config.yaml
num_hidden_layers: 12
hidden_size: 384
num_attention_heads: 2
num_key_value_heads: 2
head_dim: 128
intermediate_size: 768
vocab_size: 25164
hidden_act: "gelu"
norm: "rmsnorm"
norm_place: "pre"
norm_eps: 1e-06
positions: "learned"
qk_norm: false
attn_scale: 0.0884
bias: "none"
tie_word_embeddings: false
parallel_block: false
extras: ["capped logits"]
init: "uniform"
init_std_qkv: 0.0255
init_std_o: 0.0
init_std_up: 0.0255
init_std_down: 0.0
optimizer: "soap_variant"
learning_rate: 0.00382
lr_mult_qkv: 0.4
beta1: 0.95
beta2: 0.95
lr_head: 0.00898
max_grad_norm: 2.0
warmup_steps: 200
schedule: "wsd"
decay_fraction: 1.0
decay_shape: "sqrt"
final_lr_fraction: 0.1
batch_tokens: 262144
max_seq_len: 1024
doc_mask: true
train_tokens: 726100000
max_steps: 2770
dataset: "wikipedia_en"
Each number is 128 + 32 x the weight over its row's rms, rounded and kept within 0 to 255. Layers, rows and columns count from 0. Numbers have three digits each. The size before them is the row's rms in percent of the matrix's.

# down: layer 6 MLP down (transposed), 768x384, rms 0.0796, rows 553-578, columns 288-335
# up: layer 6 MLP up, 768x384, rms 0.0764, rows 554-579, columns 288-335
down553 115:083121149117179111082104209036112157175131102099098117122101175162089145136076141160160082157166095178065122130122196129111178134191120178142148
up554 109:104136171080113082099129103136145165101087117106070085161064138069161182138097129176111101120173169137130171166169127155141121088121114156092114
down554 103:190117057184171138159104151111146118136132185151116155077164112152073176139166082131174164142097085168161146087060118145168093128154093151170130
up555 095:164112100144105113141170143119102153171137136128125100198146131089140171146061097106148136138197139090126061111117115156137125105138118163084151
down555 095:100105102118065195115157068166184068091116142120144159137186070160140061148094092108133120118116159078127173173140072152174086138166114190142035
up556 094:143087115104140200113155151126091117114133137178160144122103179128092158165095150101115144100129116089195127110182162169134138152145144173114179
down556 098:161171151134124101127109089091113085119144107134107111106122136122195144132145100077089143147150110107085179132130108065084105148151088141079124
up557 092:141144152138129096147148080131133123155080077113157146109131097073090133141142097144180132068099132127080145108133132141051161172127136149150147
down557 096:102167139159119119112155147089119145132094128147144146069028099069123072067124118125127112182166149140079095143113104068127158115149181118113187
up558 099:137152109018146104123196144166137069082126133100110122084093133072170098092134053097152114155089116127166083137145157060128156139101112096109104
down558 106:130102114123154112053107110125095141127105121168156113148086134129093138184126161129172118132144111114124146170134148097057112096175104143074064
up559 106:172135199084116159157127122163081113103139128128125175161121122116171157064112091101186106115136201149094169180188050114149152156166177118105083
down559 132:178133153130188056113095123139156127082181186093146130155134126113116117123118139156137126095156220153095124192133085160084241160169154145094157
up560 101:108129111146104138132125133150132142161137129120099183133104181119089076129108136177139171149123135071135121103123094097116163119131141106088161
down560 111:131117124098126103109170102087127194117097140133096089153098157119139219126099097103095119088158054076104155179111205165086140137052110118112084
up561 084:094113178161097046151158101078113146151108065109146163170130124120109153144149098160076161118159120148163133226081137148101153148149106133158202
down561 098:161124160130153150116113127080145107137100121104117105144054129157119088133074163123146105114097151150069162109157155100129140117130110104105125
up562 096:133110175131118193108107158111111087155143148161132129106120147166111119091074101144171146156092126117115119173119116080149128199171083139159178
down562 088:107110094120146074111144114158155141069134174135098145183115112106080112131169146145122083132182159207072172141161201158049184124165131148120091
up563 101:158113129118158111168165124061143185078123164122152128165101067114147179107149108131099138126114173105127114131139132163095138136109142172136112
down563 101:123136120148104133085125143163117088125105147143109103108098107145171103100159151161180134149108130096150156144128100160102108097103070068136143
up564 096:135121139118133133107194099200078123174115155137130136113131148111162160142183105184131118158119127113074137176125068196170158190107139164094128
down564 091:140066137161101152136105108120135162126130108173138158166092110085135109106127155129112140059126077104155124119094120155123079099079117134113098
up565 108:108138123076130094171177138120099091126130121133095155106104163139140137133139104136166097176159081082200180103115122164169150135110058141102155
down565 101:142224116146155145168100089182168105105149106151151181125119046159139147111134153099111164150051142177077085213155093139166106161113161108109132
up566 106:060106120128104067104147096051122121101125094135104116117124110125184167108110107132087118142207097196161162111108141125173118134123136123231107
down566 101:169119199100134105117115186142100132200168136093129111209172116121117092160128140120169137102112159106103124151123094174149146090202118112112149
up567 083:141126134138143149206140069106126115134088116104140139131130114145172162098116137131116166168124178157180145163134148082143167143134151170145096
down567 077:098123078184139061097101058156121131176130125143166148148127122127109131066159082088073111126084131114161167117084124146166140193158092084125143
up568 105:149146089090111114061081137119118119121148076108086166159088082076144136161134175151170153085124099128165090095120185145093139122159159115121179
down568 104:113157176116174121120142126130117154125138144139117093107194170078141191083129128137072178119133106075140170102154139191121103103092142111117155
up569 101:151108154181078150131134127038162140127117161143142056192136105175151134174136073110161133150185121087114143125147116146134160130131130090139107
down569 100:051117129066140129136161158118178127104117147185074157105117131145124086121084175165169153108117158132158116130127100111126136104159161163155162
up570 099:141136104125156088107131123137125119153122120153169171104105067160106085132198158131099128116129087025099074118137184090150099113090195088150124
down570 100:107144168147159136022118037178100171023081115098103131150137093121138159132125108100148143158130148172109156142141157126083175121126088104154125
up571 091:168132097097135165075124112092190179159145130145118099183101150108107109135184133200083116117147138133127125150143199149139070206139113105115148
down571 093:128123118133146133132135157156070118135117094144128115098096185156105135131107119102114073176099130110118112166135129098205133117115175119089101
up572 090:132137083136153071105134119193134103116113126077115158110101109126127182095137140107158183092070143131138078071145087112156117114120165130115119
down572 083:156168136136125170158169149155089143147129097102128079088142183153136047175030127144120144150194115112154153150167156127134077126177209117125207
up573 106:127132120140097104064165090124124128122161133086140084083098128122069107090099090126143138163216202147131150131155105137161129152122143111173118
down573 088:120179168096109110134080079205128151093145098124123146183165144156143160138148152182102141121093132128100155173144121126105126111120151132133131
up574 102:168116109149129157112107153118120149126151114149124133095133199125152134104099098134146105202191143137096107139097150094105105146091111140169141
down574 104:058145125195103156126108107148110120109144137154142097184169121109133102107118126096098148075174151083168154160146095158187099136124110094181124
up575 099:071156132075142105161113104101158157040079108212163132187107141158134131092119140106052094082167165152181163099121079073120129130129085142121073
down575 088:143128092125109096091109178153113119119137101101111141102087160104104141175138109128161147159143132108130074186126177136094110102123138128132126
up576 096:157119136136075150092121092151109097117121129183127143126145146124136140139129142091122147136138146133056158102102201133144132099059121177176150
down576 095:077103107130125122146118092109141140166223074093101098137160047140117128135132160117116080147118115117124108126152151104126098156158125160082161
up577 094:079126134173107147091195158172209106053112149122095152084100159083054117152128131093141125077157164143168123151178131097151186156126098064182201
down577 093:110132086176104076100163084090134147166168127141140124175086078172139151201181079142098163175157160093141086165173145143079094035108080149079114
up578 101:139136186137105161111117145100130110107105189135161105101077148105148165127071157131146136115120121105154146119124203176084116172130183128157111
down578 100:139092122134133120103134116089119092173123089171102125071123151087129185133139112169102107146094134091140110141093072156169106147174161149109157
up579 083:114116145108150172169117131070122156089131083144117108098102091082118152139110129233133147157095109140142124088156107106115137165073126154135121